{"n_layer": 16, "d_model": 192, "n_head": 6, "n_kv_head": 6, "head_dim": 32, "d_mlp": 768, "vocab_size": 1240, "activation": "gelu", "norm": "layernorm", "norm_place": "pre", "norm_eps": 1e-05, "positions": "learned", "qk_norm": false, "attn_scale": 0.177, "bias": "none", "tie_embeddings": true, "parallel_block": false, "init": "normal", "init_std_qkv": 0.0361, "init_std_o": 0.00637, "init_std_up": 0.0361, "init_std_down": 0.00637, "optimizer": "soap_variant", "lr": 0.00489, "lr_mult_up": 0.656, "beta1": 0.95, "beta2": 0.98, "lr_head": 0.00726, "warmup_steps": 200, "schedule": "wsd", "decay_fraction": 0.488, "decay_shape": "linear", "final_lr_fraction": 0.02, "batch_tokens": 32768, "seq_len": 2048, "doc_mask": true, "train_tokens": 189300000, "steps": 5777, "dataset": "wikipedia_en"}
Each number is 128 + 24 x the weight over its row's rms, rounded and kept within 0 to 255. Layers, rows and columns count from 0. Numbers have three digits each. The size before them is the row's rms in percent of the matrix's.

# up: layer 4 MLP up, 768x192, rms 0.184, rows 47-82, columns 0-191
# down: layer 4 MLP down (transposed), 768x192, rms 0.245, rows 47-82, columns 0-191
up47 098:166179080150114155121086169107100088155160175131124158099109132112144145193083117110115148125141093088119125136105111180104151143154160085098109115154166119104096166131138127120150134097134110118094108150093122153154123130105109102097168155115120106147144124141111128167149119130135190144107149146156120135152158101103129102148068139114118092142151138148123078101076102145111129122116140102113133120128144119119117126121103142097140130113099150123134098106141164123162125136149126160088105115157099169161124120131132162130129110117124118121126068123109135129120121145145118124
down47 099:082147141078169138136087139072129126123152106111119092099133111122126181125125121097129108094146125165165107142180136104131141121143134122119165133127122147119106098159115145136101120159130125163105118188161102147130113110150154135147106170142099135117143142095135153141113129131126100096123095144136121156123145126135113152099116141104122128140103097164134147141178157138106125172100085145117142095141106120146097158158079168100174151150101133135114081141112184139115134138139115087119081131132111095159128118164120095076112140109113146139078150136130135122119111168104128098
up48 100:148117144135133140111133133192115129130172105124116128131154098154135121139129123165127135150115077106120109145135149164158184138101093109068130134125100134094140068126142166179115128129134118133085109120129121126154132123100128117119101084116110151160165098130142141120150143140108131099136132125143158146130154068098135131175199140104122133123117124118118147115135123140123123124156139111114104094142131152159163105145157111137137164118162121140157161105158129124077146105126103123099119153084121189101073133147168173136144073110125130167143110094130138149128128100141109138
down48 106:111129144166121071103107101141106118116164121117129135138132086134167106108112136130107145188150127113158115119148144160156159123118138103089094143175163129168135086153111153156124109123141112118113195107114138156090104128141158130101137098170108092165089089109163157154128098085103133085138118138176130137081116104096158158176138145117128141156102122120116111121133161094117130141113105119110120111133143158163147102133184100096171151137118126115166141109142118122109156117145143139144173167128151149110102145122150125155133100127126129158129125131141132138105132082097129130
up49 081:102115092138156136141099166145133143167070138119116127134150125125129156117069109154143116163129139129128189116140102125104160123167153167086128090147196126087172093103122143109097127129108128147135121142120152117133146113137065149120149140162143089124138100147141106148134095128125132157121148111170118119138142133110143107106111159093118169165154138153089156130111148118098181120128130126124078145174130136099152115128133147123147100111120179117124133105121124131124144098134140074129124160105115167122160129095150125104099139122136113135133112133140166102073115152099134081
down49 095:111123107134087162078136147144111109154117139108143120139136133127140129177141088100116117140173116149104171130119126115087149139089165135118143085136113168130141136105098131159095100132152128102120119109090142128115109138096135120140117105146129096092127109070158137107121139099122160112109072133111121153102128120115116146122121165116119138128173122139131117156201105089109166104146172158112100121161115103138146110174140101130091152119116140119123131090118119101142089155081087107081144141139124143121134086091161108140123116172102179095131080124129118118117165131129144119
up50 108:114169149176156116104131125133153138089132119137129103116140098125126166177138161172160147155096128134130111110177138121149123045078122118130155126105155129132138132112127130081078177179143150134126124114082146120156150094111150094099141143084105161128156130160101136092120120103135155096128101147128105125128158092103111180119122139122096128136117104092169104145117109155123116131122130135076082145132179123111149163161117138160149108123123130146168142126130109107151097125116116122125152102123142118141134140092107137130156145116143161123081094125146124115098122124137170120
down50 099:132131162087127161104077103153137113085115083122105140118119141183144142125134102103144160115105092149100126111161109167109131101134181121139148143147161120096118127140093124111129148104152114096179166125107127149083127123131161128094065145132150143134158138153098142150121130104139112134129133075157107100076136156128087119091158085092135161158125098122136157112146093150152122123092125103137080116119128119093146117136146147138077114110094121129143122129127135148139134120156119153118066127155160146130098130088137120109177111140086148143138133139136136136142147137103095106
up51 094:137139082132076130104139123117179142117094127127087124115137139101119111142167124115121154088071153139130133137089099128048125115114139117146108113090092132109157127126148133131091126138143116166126118151140139123115128122121140105157083124166090093113127168153198132183151169112115135122151101153151133107157121141124159123115130122107164122159085105130132122110124142093103125149157124141120116132119123177124123139150179114147163149148107167106174140098156098135183137123102122133131105135073108120146093123089118106128094132122129160165105141149111133167117135139113137108
down51 098:107143135131133105075094145127158168098140108142126144134101111113123113171122153140098116138114142126129167155101137138107113106168137078169131150072115132114136186116158136108105125115136143131095159131140095095144133090067081108156149113150170093105120131118138122080095158133115114108113116113130129133077130157136146097149102135149131131090184091121103185153135180079119114126082130115118113134115148150117108106121118118120095127157142133174142100125155126119109126125071152141120109113144120126119103131087159100138111135180129091091133125108131119144137134109150147142
up52 069:129153172132128078124133114130114140124106129137098131131169134088147139121156152153114161087116105121081110071118142095148122139116146154187130155118115154136163131106104124124123130108124118109130133128133132167091138107106105114179091151098101139133141181138151104136118160127162127113185102125120138143101104110127095106122144171123151104119123108118171141090074086142145093132186096154132136135124114140159100159105091119120155125108095147116163165153117142119144135110143168071130161128126124125126108093120076138152141160139092131151132148113153101126148158087115102118
down52 091:129177123158119142163127080117142128153112096109113115165135088148137117126101176144163131131160096103097111137111132169105148106142125151135156106125103103129140172147140099118154124134125138109106152154123149164126125179131117118120065144120112152160145125155169131111166138156160111126127130120115120119149129122115152101159138181076122140134177159130151117087117129168137201132174103100172126095138120170155141121101115093164110130108161157128121114114105136132115138083113128158120126129108122128176088097124138151174140130136163102156130117130168138158141146139128158107
up53 101:161168130140112137116152111074144123135152072098097149154155178134081135127161093156127130138122125107108114090144119146086140150117118090129152064155196107146092095118130101144126106166146117113114081142144114106126134121133154136174177124123147137155112121136150118139131147103090147155140123145103128143143127104104099130096102085144114127158121151150084126092112125095155116148108108115116145153083106096119125107132142101105117144109142140119118106114098093137117095106176097169104125115161161139133125101126163154113109148166147135133141133104152123127131134128132198143
down53 102:146097092121087133098132123105135113123190047130135138137131144093139172127142111169127116136045144145115096140128143135137128169116136155129128114135130120094119122155120148116112070099105133120098101137125121120134143113094136164190122170161135200112131149128102125129153113124162135119145154158141109155124077143122118136105152087166152136121141144135096136126154120125127147131111137119122123129079133125140132153145119100113089128098108132115156090115154058122079143122113104143145120137177140127127131125123138110124127148160148125071107101107162095145126114112150111111
up54 103:125093111167112126147151105154109080117126087144130113111094094100152095097083128126127150141148115135141122124136141156119150110153124122164116132120084124111111170109145110124138113123155150078141140158159175179122154146110197127126089114099140082064109107122131133127155114107109169111119140111149172118120126108088150120150153132102127140084129148126113161125182077136149094133156097133145121127121169119119134174103162115148114121136101111151138136109127107120164148114166145151118154161114121123123083109118125168145108127134114099166129122193139131124143147118119149089
down54 094:184095119166095133145126096130147121124093061134152124090112129133148117128178104132188143091155114134130116118123104127140125154129130115110157117120096114154134143153121107132144105083145133133124147173112091151151121125099111126182140143123109174134127194113174128105161169105184131112174145081144113148117097092091142109071163152134097143127106146103135170137124116082137115139127141155108142134087150088142123129111117153118158178125136126097134154120121134163102162121155117109126084118140124140152094133133101128125125138112132151119108167135144118128131134107162122113
up55 108:125087123159151112126105112099156149093096123075085128123082195129126116117124121127167111099108167108100125119160133133172173149090145088181110118147108143156138129134125108118119116132098126122136118156168129151121147114123148150085125110142148080102117112148140118101105117143108120158117150097096127133160097146165126129102122145152140137175100135107172117143170105109120140137135109102142127134156104093116163142135140132124151120109133139151179120140141145115145086161108189141128094115132133080125101122132120145105153134122119158133116161140134105111150177072086086154
down55 107:108123146107164091095131135146123126158140106083087141137136148114135103120124122135149131136089103132038165152090119112135100118113108147124131108137158095147178164151153124164114127113135159118153105115146101126102139102151141155098140152150114129144131122179110152124129102128201145133139129133114121139113143154094116104116133110114110132112118108112164163140124083156112119137089073142112146156149078119120149140154113114099154147153110080161101143104133156197105134134112137122156135154137105138111124118111106107125089115122096118139074135113157131101144073127124085112
up56 100:099111108132180146116124108137139122166124102137120118133145032112139145148114087114086116146149125093110152132158103158142110104141098092123105096169124172144118126125141117137115143106140131116117151173133114144111129173129085142083082143143155107135095165139137147118131164148125119136121091156127106177155149109085082147147107137129125138173133151155118123113141141148092164139114103150143099098137123140146112132122180111113115187133127149169110087131133155112118124124123121157144140167113118135111111130095155074089165164133107144121113115109119098083134130127137094139
down56 097:130161158092179124121113117152154111159135153151137148142157175132156075118154154149108130137152066114137164116129119117083136160147155092146109132128104151103106150144109148107104113159150157152134145097089126120116113153152084080112072145119105065133143132140149112122152144116187116145125144145107116147113179122154099150107133099173156120139102100123118106113081131116153138125092119148126123078146163124151147141155142107155158149125142142107171124115097161110133151151084171137139158124137125095142126096118099136116140151108123146132106166106127119134132150166147128112
up57 107:147129100180178115137160118133118141121134126107134154167093138118159081122121115127115117143128109126084136130144120184140112152097134121142064098106128147099141133138137183084143142151104093141112108144117167119140119148109135103130126129127091133110157126130124183162134102138093121108171150117146158137128104127165195153174113153131130147111125116111132165123169134138095124156142144121166116120127165077071138102124131130170115124143110182090133106133107086108141134160166116111093143100148118145132111095142111123129084145104169110142140118086140160134139129148148135156
down57 109:136081124155166148182137104171103112120118167149120116101122102149140112107136120119108106139145166149140103132140107153141129127130142141147112117099141133098139093131114182119129124126087111169151113120095127137128119163148121121143124157145139122142172121129113154173164126083167149081140136136170084179070097130174149125155142117169090087101132121138118123132173112161083123150104132097118168123125163156100102084128097142136074150114065157124137144134133113177143146132103113140123153126149120155123143132146139122132116131118139118126124126151104132123197126131134098115
up58 105:159116153092132098084127154124123118101115106161128116140147187127132109128137128157158137150124134110132106127159096141129138123117116152131113159154088139126145143152139126140080127113127152115116161174148121109166159117118131143127096102120144068100138127148112142102134162128118115122114129096163145116163134059138146145093154133095143122155178109161096109116149125081135076140172106138109164120150114138153140128184145150133099131130182140139132196117063094129148117128120095125130100144112124117119133144096128086077118091104080138162126120105137151121136126150148144115
down58 104:137111141127104100107128145129122144144141115182146148074138170165115150183132148136107123111101094115118117145130137102135171132125141123143124118133120147190145172095111149147118126134124151082138072199159127127125148140132094135121150118119129129104078158099171124173136116160142131091153102126132147162163116135129164121153174125099144115092095141100138116135179154106150110108084087135129114158081148116132154124127143079120159176147095140139138147096126162074106141121132073104138113148121099108150131123133147119134151144111159096137127126134139136128135139117108107142
up59 108:113119122146162129100160161131136092133127150145167082131113108096094103128131164127138159155167111133134112123121132117132131075114082128129123126181152130148129122140146097129129124139141090109089179114123129163170148138130112126142090123125106142107153130133142144108141097110094136135178134124134120118114113131127140143140129151121147104181128148127068142102123134132151146129126100116140115168152104129114083093165140125140133123145126090144085158136120129120123215104137134141122127147119177108080124084096134129131093100127130081132153115093074154157097136154159136201
down59 100:142063121120105107157134129150124118118114130147153089137124125101113194153120191095146106097138109135151092101118130127114150070167151115149119142147148137167149160141116152142101051130099136132139136103132148154103143099102100141127121123127118146124148124124172127121147092113131086128142122146143143112108122152131141105132117144119143123146098159115152121166186098109209149129106137130114121174132165118119087094138123117128100114089070162100118140140138101141090123156109159096138142174152121130139135135130080106160136113146129109144139134100164149148106122126145136132
up60 085:114164113131076128114127124116105089127178111115114166138125121114135149123121117102139119106148138083142173110154138130120136144152135114141146141126096123084128156127138154126138122159153122152162130135134123130098096169114133108093104155116100132109127113172203145163131138111147146140129110141132149116141164163101113122139114152078173128133149133145100143147110145091149101108155106097131133134131131132179139152143186137115139104113105112121077059133101133126118165116142129114143133133147107139136105165087142161149125132094114142116133097160191101196107147154097143184
down60 091:121127100141122140128088121119139077159130148147149178109135105163095076134123114112111150165108149113136133127136145158112174137146135128164133136079146092144126129164153132168149150174150092143147141079120133135099136124123113160049127123146128086148100107183146095154154138148117126149116114147141143105161129084113132111122133133121138117170156081148120131107102184067126127121145136132131141168114139116105124106102134097138135109163103116144160142105122139146111112107164126174103140140124136136140094110112140124146124160102155152121085132118105139145107119160121151198
up61 098:135127148123138095116134163147109115113092149150098154126127122141125144097139097137150101151106129115117120144172114190127153139140145085109087102114130124162141120121127129155150072146113128094153101123121119163128105109131129113124122140134144136063145141116183148126128131160120134154154079111110100142132150086136092176165128179141122126091153127134126144125104113112159163123140134160145101129099103142131097140116098112145114164111107127116128196156113112093164142115152106086101136163124128190133084081157150116132083097118098113157123167110170122153115123129092122142
down61 091:174140144117120082112131116158176120105103177100087126124130157149184128118108135110136105135106139111161119128175171122094173147155102090164124116131126159134094102117161116083100111117099107095138149121140117133132096108137141090113088102101127151122111121151146135153128158124137123101140108119128131138161130142159114160093086106175145120146125095129115151127056140126130127127151127134133108137091159134117103149091101124162103127138127142123176144094130121133146152118124115143133161144102184127128143128134089177157138080114133123093113178124128121182140091148169120115
up62 074:119148137121161138102143142150130120119149147136051103157146155138103160084118115135128099125123152131130141129165134055102177128123073142118134155164085124142127106122117097124161155134177126130133151144125169122144105161151146134135132103122071125124127151160133111154140143126111104131105149112107165167121100142141151123118165134167145098144104141139105113113088106159144116137099137115101076134149146108081123148118125096158101135093145112122137174131164176108131134089123134150126142127128128124135186067112139116128117115161184134146140091157133113122127114106100103097
down62 086:134146124177123106108117129145148101090098155129127139114133138143121118088150074134069176072143161142086132154078135162130139149135136157122098141094092130169079150102117106128143135137141110114124185157114109101128137118118131165141128128112142095151109110127129120093094114132114122159088162136168121159140131160095109128172136134120125154103152109097113108111113095105123105128167108123136087120164130105134150101154153112131103104111144143102125103119169091145121105103140125123094113144073147153152147137144129118129087143121132168137121091149141151085152125175119168164
up63 104:133109159106098100109102178128123120114127154126096124129115137169115140108106146126183172132120145126158145159111129126121103127137137118136075120114047093116147112119119129117117116149117124155121170112173131083154103102129164137119120152133094123167146139156158141140096145161128096188093099049112132119130141138077117130149102126104170135093123146140153106132100148123096114124155122109126104166083139143144078109111138137147129162128136163122102104178137136124096118134154086142141117153125095157139110094109129134163114133112091143142126148102117096156139125121090138118
down63 095:156106158140125120105111117124152180132132100122111073149178119110114110096090171144154110125087130128131133070101108160148123122103129083145129091147138125112112132202124105138150153123127157120124151151156151133157132107147171079143133134123133118141127120151163167120158168136110144134102131157141131157116137123148129076152120117155147156135151101080153128105115081117129143135143125145121147139182093080118144111105112119111118088079124147089127105114172135169078138117169156116132164132107118130116137114119103171096139143120134146144137118135116142157086145157122119093
up64 107:156124127173102138102152146134130107117114120172103147142160156082142122114097136158148114128094101120131149087105134122119155115137111173090165116111186128112114154140138156160132151153100131147144085132155090133124102099129131115106102125137128129161114119153113106121145112113070163162139138164095158111154144181128114120116141129126182135119159127143142139109137134133094123125084138127087148125131128059131166110133089107132110127142128151098082146127126142117121134100142108132144126098123119182190088118096158100137136112172161095095109120118086125092138116125101172119
down64 105:166180174127121122113137139103166144134116153076089124120104150126114111128092147134106147124089123099121148109125127125129127116088149109157116109155123124114140113121135126124139157091122124125149103122146120144177071099087085146104137120116136077119147113127122097150148105096145141117113121109094127137148150142147144097118141111126115090140113177152175124140142111122137120071142154130136102173086130138096110127124104138115126118112146111110149151123137135092066159138104122162127152124114072179099167119108136098078167144091142123084132155135119185130131103121074144105
up65 087:120174100126151163117173088124174101114161087120138132172124135096119156123101105101171202117102119129166146114189109103109124119159105146135152099129067104118178142089119146137127151120134134108109090111116111162123156103144104172142106110124126143132118156109088132120121117153129119139135165145157083118127156102099160138106167122098135138140114129150137187123177131116107120102164147135138129160140166106131126127129073143142092089156107142136119125112102147120129116117139117085147131099117171119094174164130140148128126129118117148138124138139138156141123144140158108108
down65 089:170140117163137142120114144150140144121148125113129122107115069176122155140150125110133111173085135118127086129118189116168125119099134149115164133113118099153130116165111086131069117104117115109141135123145117088102123125084168142153100138116133151138128157144115059140063134128126111125126155103135108139194126183117136111166132092129132133126125136159118121136117132162128135164151147178158120133157140097151177115158112145127134113111112145121108150132100110164111126165102126125178088129135142098139142116125097084144104130101101108089154122130126105127159097122145087112
up66 087:159096133133142081144172081140138149139129143117159147092115141136098046094091160125147115122159096114113112065096135136145133142116122094152116165090155125143167092119144166155128075142095175107102110106117133142128160152131137159093119121131139107138065173113137160127151132108139128144145155121083103158139116128156136131139120161144170098100129138120109154162124113161151138120151109101119115089139116141122121148119117109130134127095124117129112153114144168169098090131131125160100141180132116139136143175160132136151083114091113155130136144112132154107118137108144128115
down66 097:083080093152131110169139123163168102146140132130132115092097118130115118107164117104182109142179075130146131156149147129132139122124127114153094090111132150092144122110094096112154117106093146124120131110103126092136172111167130085110089112124142145134156125129173157107102140148126153087174134109152098092165176144124072094142137115147194133110108125143108139118118112105137096148153081129119102143135119138177151114150105104124136127143140138109112106124128172126098126116159100123108136129134161116140101155158155115129108101149128153174152121134128121114102101143099088131
up67 084:108131094101101141132171090146132158111118163134140149121126131109142122152075135116135076145134134131100130114110127170145137142115168137190100139151143137122143125075128121147138110110099084102173153158145108094141144102156104141091155166153110111152119162103146129180064135154160119101122104178082104095154124119116115100137142117097136116146109127139156093162084122117139136115111109118109135080135108107141141114145126098149127113143156133125122138153139115140102117127119124133148136193130124130085131132126133089172097067110080127114123144114126138172130113136080127110
down67 099:117127102179167160143135126110153101132097131144061159143132114138125139151142130149132139123131118129138113161149128088079152131109100115113100115135132160074107136101130133116086125142135153131105164125161131115138116132123068127109120128147098147135143146097113158151102101128163088116160116122120091133199122132108088128150148075135161156126146151110125126136138132136150078152153114146172116115088178151105153141159132127091123123114189101102113131135178109126136108093195138111124109172090157119167107164129106120157126131123130114113108145128119118150125170133119145138
up68 118:138126133140157076105122177097111160137122173113138130149148150108122112175143083128159136139146087143117125116131120133141171130133125131109132090146172104146131110131103077112123121119095133118086089128140091109169133124124137126099156113106121090144087117180096107121168137141131133114175094149092144105111109179105119133113125092144124127089139116071126139082125101098129114177125122125133135156113114119128131133114171119190126140141113131154145127129120147133140164092095175124099144106165114114143151089096095121150086126131105118146137104086142160093151125161163140136
down68 103:140141147097158083142124133094141155141134126110095125101079060137161158108102125137144111135135123116080145176124109152100118098120148148175109111134126114131137146107116119108142105137110122142109147145133137113100198111139084103136112147104075141141123129129136145139149149108136142177139092137141126127152098176069177201130146132123104142116144132144100124126112103135163107155136147153142091121118148119176116133167163093128114116104109138158102110136113127097125137102126132123116119141179129095134120089112107121182131161147118129108109075134174160114110113105128101132
up69 116:058101132163117098151112124107129118124136120182159177152142105057132124137159122090149134118168162143114163096150102133126176126123103131132106143119194105166125150121143115132116144177129128107132150124101137106128092181107121154139136119142169117096104119130129122119155172145054106148132134079113130148157130159110119112140128138123155133138133153134160129087138138125147147123174113131121131119103145149098137096113152095139122117147141163142095166115108100145162122118123154132146102103093128130108123150146152114122135126112130168119090132149092106125143111132068139171
down69 113:111123100100116108117097099165122140133103108175154123169142092078168113124143113144145142125108154098124141143130101105158132103145106115117101146091166125128118090132077151139143129136098094143161159111107169152129124154114139113112144134143158140061126078126135122151088125089079120167149093103174121134105126179115099122101173115125177129132122126147118117089110136145115127091147129103141144137093170121095117110122152119111105126137154141098125092142090137154096128158115154139159100130138122115093106149120137104135135114125140177107106159112091126135097111157068117142
up70 100:152153113131133161180116153113150086112116135111114152131118140125180112154165131137140086160126104145104117126156138126093167148136136108146110143133182125112118107176157129109136138144154124120085140107120118163112135105120145096129158109113137081108162090178109128120149138122134149103125143140150129084108165133138154130165104096162113185105115153134125106095131107129152104117148133158153099134066119128129148097118117112152098115088117099154158090108115071179124127133157120154110152054135111123159113099127123104117116135148089129089153125117132144118139175132120161116
down70 093:160127163105156121140087129141128092146143150162127113109122093136124122133103153169110127107131105112152116162173113128149092189105114115127127166133145150161133103129126135144124126132126110135091083135107135103144112118126131094140137138135133193151094169149104161078145112123091138112113141112163150088150117087081111140139143081140121142160130135093140124100100122128131108166133158157124120146123132131149138101150130120131103122158091116129154119113117147179135215186121157124153096125103158109156097111151177115151120149126129124116069114117144139149119098137169115113
up71 076:128125103119174089113091125162121143119108112097130153120140114146146164127114171121144119165146159161131178136095131133083089140148125127132101137122174091131173125091111161133164104172127092111120141160151144125130134108132102141165089101171113131091104155142112090128131069120094154120141108124117151098115115144160121066126131155126144114122123157082127115147130139120144135139112102115130091153130079193142152126126157097177121150128116138120165143118089131098101170115099136126111104132111133150165106113137113104118140158135151108178164150128146108107134149118152138163
down71 084:120135138148104120166159154164148116127173121113115097118098106116111142122136125144153133121167108095138139104144146155103124119083155142157132124144125101152118131056182114130118113156088149138111094119161078158056146144106124160122122146134125088159102142103148135189134128115140133104119102119146114153127136139145056150093121127092130122157161164137130168116084134123119147172125129139107113106138142149148138153120126128113103134157114135090116122160089147137162181078133149112125103121160101125125118095132128140165149132179152118132114128107137119109115178148138157150
up72 097:111129120127100084127177071118108122141098112125149154145122128086097116123128139121176137149089069128117110153170104112132144135153101110104152137125112153145154120093148133130145125131164077104094162151143146165139128168104131140099118146172108146115109137168186158086130118076147119127141155131082161106145152150085138101146122090135112125116124164152139133170132145134138105122189135151156079119102104126130105131100116140102143154144117130146113108107161115101117106131177080130158117088156126122136151154139088131126142126128116131111140121133110118157187134108139108135
down72 101:101154089137106122128089134120136147139136111139143164141110155139107052156182162126121097100120069104136134169138108138132098119124159128097110167127126168103138151110131150122130084102142149102097121150098140177162138125127125121145138118132108152103111125173156157121144098100100162102168124134143103195170157124137127129138099116117096142120147134152138148136093123122106138146173135121098151156084141138136125109139130097108101142198108124163120138151145147115108153134155101161138126136144151164183106160148119139105129075131120137151122105131114109106150095112112111113
up73 101:148141149135121157127089167088152153117121126143133143127117144117152128111125120120153110124179125157079142176157124117132123104120141108104130140120140148101116133164134132094130139169110140102138125109085114116123121142125123104096120115096141060131127134125131115091140133169114154162110106127106109118139100139175125086092161144116149134101129128122127125167174148077141131154147166139133127151054112076113154111147137180131140114095123073135145133100121137104146099102134106123172146145081142133094087126112164131150133117114102056174130113125151172115143161119110111138
down73 097:152142122145164137103108099137102104127094146142136161150117139139129118125092115106145150153135183126082138177104118143151138126132119130120131114154172159124130139138134118116088148117173137168132041144130098086138151095115084112159177133146164136140134135112110104101119088178124133131142116139126111156134155131129096135126073108140147112149155169118146087146122154125139122145145120127176133127128109147108131099100104115078116137130176118136100103124125106087102117114125099130149123111109171088103128094140106131100099141098123109121135090146190118102101175119089117129
up74 108:165136147147120108152147177142110099127100122134157106082135136180128173122146134125105134117163098116117103139097179122133115126090111138129137103074104119153127129146114141143082150123118127100122140158115085091154172153087089151129114090183141117091077146129147137135143148141133159107164161126123135142144089144155109092129145147125132138180104112150157123097109120121152125114136180158133129157102114113165145123135149127114073126075101131121118150086116116161154126175144112100130127119107159112115134118135135084148129118114135113130072115167147094156144125145134154155
down74 099:152164111057164143151168114089153111125149114133133149104127124126158150171112094091125095133134089136127107159123102128107139117120120159128133120128084102077159116107152137153120146084115143138093118098111114151133123109099127088131119117172111143129145149122119144111119118165155095162157125144093134080143109130144166154132092176149156129119116148176156129155139086164108159152149118117146144145139143108142130146130143139126105139160148132125112154134125149117108110152100112076111101127102120106154174153126158099140154129124105157139101138123153169082145141136103063181
up75 106:127118122168143100107130086131134080134108112112113078115143166143105136156130130139155119137100134136122103108090118129119149131159114171152138100150140102106144114142132159114119125112145164080133105109113108139095118156113124171163098109146167164152122143143114136137119119095150095129085116096137151133102075098130116143131151133134094152163122084102086091165118128093128150108162120123151083135104178149127129170134124127120134105138138103169132090123162120145129173134127139106142173125141099131120188130141111132127108143197105104169094145068148104121146141092122141107
down75 108:139169130126117113142100155133152167172117152138126172133110160100173122152143129120124096134132144113107158106085128166125153153145106103138112112101124120171122071109111154120140146164161124122152119108131102141094116150122115128101077130165126151136109122112106125154081117140100137128119109136148139148139122115107089104096129132115090125151103108076101138161125141115155159134137108153121101116112166107122126099173142150108110142159117117126072152084127068105127107095171156193126132135134087101129140099095148145173143157167137106104104130113167111105099143158114116146
up76 101:111145120139118142106166130139132143124098177144119101122133117131101169149112159114156160131157107138108162165093100128116105140093110117168136123149144117118137115112138110115095193166164122147097120098160147129117143141138116106085086159112152156106128125142145094123146117128082138161083127142143139138139135086157109125109131185130159139098115129111148122114164130117151128118109102135157094155135108161141093124104146103154078150112177132111133132148124144147082061116138135135126098053112123101125163139160105110118176130157117137107167163104151114142109151131149106157
down76 112:148145142090140123126101097159090118125149111146081130111096117149117143122142115153142123142164103111126154131132109135159090107135122145086116136145133123129142109143121147155097158133161131089114162153098114143094162136154114162137127137122075116110132143161179136118106114131075082137090146084143123124139137144080164137121160133123151137116168126100169120102116116107119163103176180142088138074138151172164086133094134142148115157111124105086133140146152111164106099120097142117146102109150082125125136138156118161106103130091097138150102117092127092167126146154122144100
up77 098:136111153112099145131100114153160107118106135154157125151149125112102134101125149162159116141144101117140111114088152127107115131129088126150087116156129129123130148149132141157112116175091105135128130134095160129165119130089073131108123166125102131131107150136104176171159106114065094128072093138105118095131137150113118143111155141145135158124105133141081112147141142147129148157103106177135089151160119113152117115135109101099059124102137109163116190154108137126121158128118110152185108164075131097121131129151094137131147126158152140103147107115149148134086148137172124116
down77 102:112120098132131136124118093123084194145134119139101140158131144106123138122172151110095125080131121133111154177144105110156178098175123114102161105104111133142115128127119121148132114144098109137103115085123163115169199148122134125123130097109176119106112119129130128139097153139092142125123133144147145131083066109079132177099110091129132123109119146112127157103102101149130124121108179107130130105164159113112110147124139121161108091069162122111162118148131090155124102129167140105111079096145129135155099106156133121106128122137096066123111132114124151141131128115145155127
up78 097:105109166149121088138082159129134104150119103112174144118130093100134122163115126133121179154117125108104138151140123127146154131146140068129136143156163114153127114181159093111112121148124098108121118108115108102115127132119139108138122155172120124115141125158148104111139101110106148157116115109128133079109095132131125105146142144072136155143091092148171064121146154154142145182119174104120105117107117111093123097114181164167126123146136131120131125124148155150133122103116113119093143133115159162144120182138103128158106144129135114161137163107118128158097115137076165198
down78 101:146116147122096118122071146154178118157141123132134075139107080108112148113136116137101168148127159178085166165121118108122157128114072097139150134134171097137138166127124134145110118125134122141177115051125151122125119102102134140122203119129106122126107124189138068093152111116107128147095129135100131100141100101137113132137145132091116096119126121160183095094122174147106124129118134134127144137124102134135111148139129111107121140104081131117098135156103101111147143131134107139141150155114127141136139121155117119128119098110120131146179127160136119112144098085140177095
up79 098:170099143091121107130152124121115136103150139125111125110140164136105128129158131101164139120117146162141142102076164159106126124133147120132150122137161085108138130141134104136127165128130145093133117148151133099158132078078151068150149120180125098141144101125105169137110113148184198100147158108146099140148129144133128124157146124161128161162130125156132134126094125153124156114147125105116146131108117125117122135120165191155086121131094128162114107100092118107183096171102128114123190120092094131166133135144149127152119135181107121124136126141141184123117150141112140104
down79 100:114175155111129127101135186091105154158155126126153099152105109176137197169121095145147120134140128110129117149132112121135099137165136156130122127131095148177060152148129147162114158169127120136122112081096142133171126148166130111117127112163140118125137142127106136112174147073155146153120083138088118169119155155131141105129158111122164145103148128136096153112088110172106156127144090107108167141125130095119108162146177129131147125112095153100132092136143113108102140140123138140165100104143133144152110142106099145117122164154142124123117170130168138137166130126146133110
up80 103:104147116177116110141103108114128115136104135129137131120106101179110170137129131123108107133107107086105130104168150126129158156129177130099136096136094122127121142142118116134161132115145120150143108132099104092114137112134131136111174134139105153098141195128163131129105125105160163128103087135085162151166157113145132123163141129120102135121124073143147073120117108138153096123140137132099116112119130138139152118187132141140182098095142140116128036161131100131134125104118093138147109122116138118148120106140160163074115146110084131122133170165077129109142164095120108129
down80 109:108126123143123124122096149105117065112130146091139184107105145158129145108135136126131150148104154142078131126121160155130142152119128148167101111091149111123141177143145181068139139141137159161158156150132132121148126116112139106122143094142157131133151156128099147149112074132122166109152135136107157155085150128118149152129140152148118098183132143152121086108175092138134171112149070119146100129147141076148129132152119137137140074112116165117067108137122061108141116119121125130138135134131145130119127110157114133134179104099124125136137138165112124171147161122128094143
up81 092:112159115117120089146114136122136138106155113127155111123153104158141134141096171133149144116158129137146178094162114136136130113196138154126135122097142107081160152162103105105140160088167107119100132106101186137116094113127131166110121141141136080113108109097125142125167086097137133152149106086128111146153118096130149118121103108101120168123129140141128129115088142184120135138115102102084114133137144125125113144126155141098163102124137118139075091166137132129161165137149067160106134147116118143158170120116122158100101083119100117112129118093118130106077101120132083124
down81 101:144112146127088130094118125095071132176111160145128143172140166095119159135142120129137112170162081108111114094104092110123165107159109070168153149158133137122137164142149131136110122165113070120159150124126150123122122152132131155113115128154139146110149136132132101134109112104145120124129102120135127147093148119141157122126119165080185125136106130133127158138155132120139112131118125161129116100131109122121139135115102103125093134120098136158137120146117138142165091148125090138092142070150180143116167143133169098157082120126108140095093118091118150138096136154183170181
up82 106:118116158146112114092164167118153145161120125114087125094115121130079140128121106128118097124136115184104138139147121169118128127147126118126118129108171122155100130150125093144118159159150124108098115123129093127115141139142127119087152128129120122182135105137081130146100111171111142073144141129149111135124158149112094107152104118146134170132087192173158106115101150133165126110125117151102112166133079160119155117138138123162108145140084137118145122116071152106141153129137061129153174153176151126094116145094110127098104142157128090127099126120130105103119129152103117079
down82 099:142151171139077136124107082116151162104112157143157123097119119161126151107116125106105145165143126151081135100124161104119187095111146117120119136139140116158176160120137111138132142142147110132137147085141150105129162128106158103117118143107121115177152127100146084134123128117158131138099181159116112127103132132141090106139083125115099155166134141172144113114126125168138189122145128103145103136161070118088099166104117091142097104181119169085136137171122166118120123164118140100107137138171108101140128134142093139118096137107136151135147114140104126100127140165100138130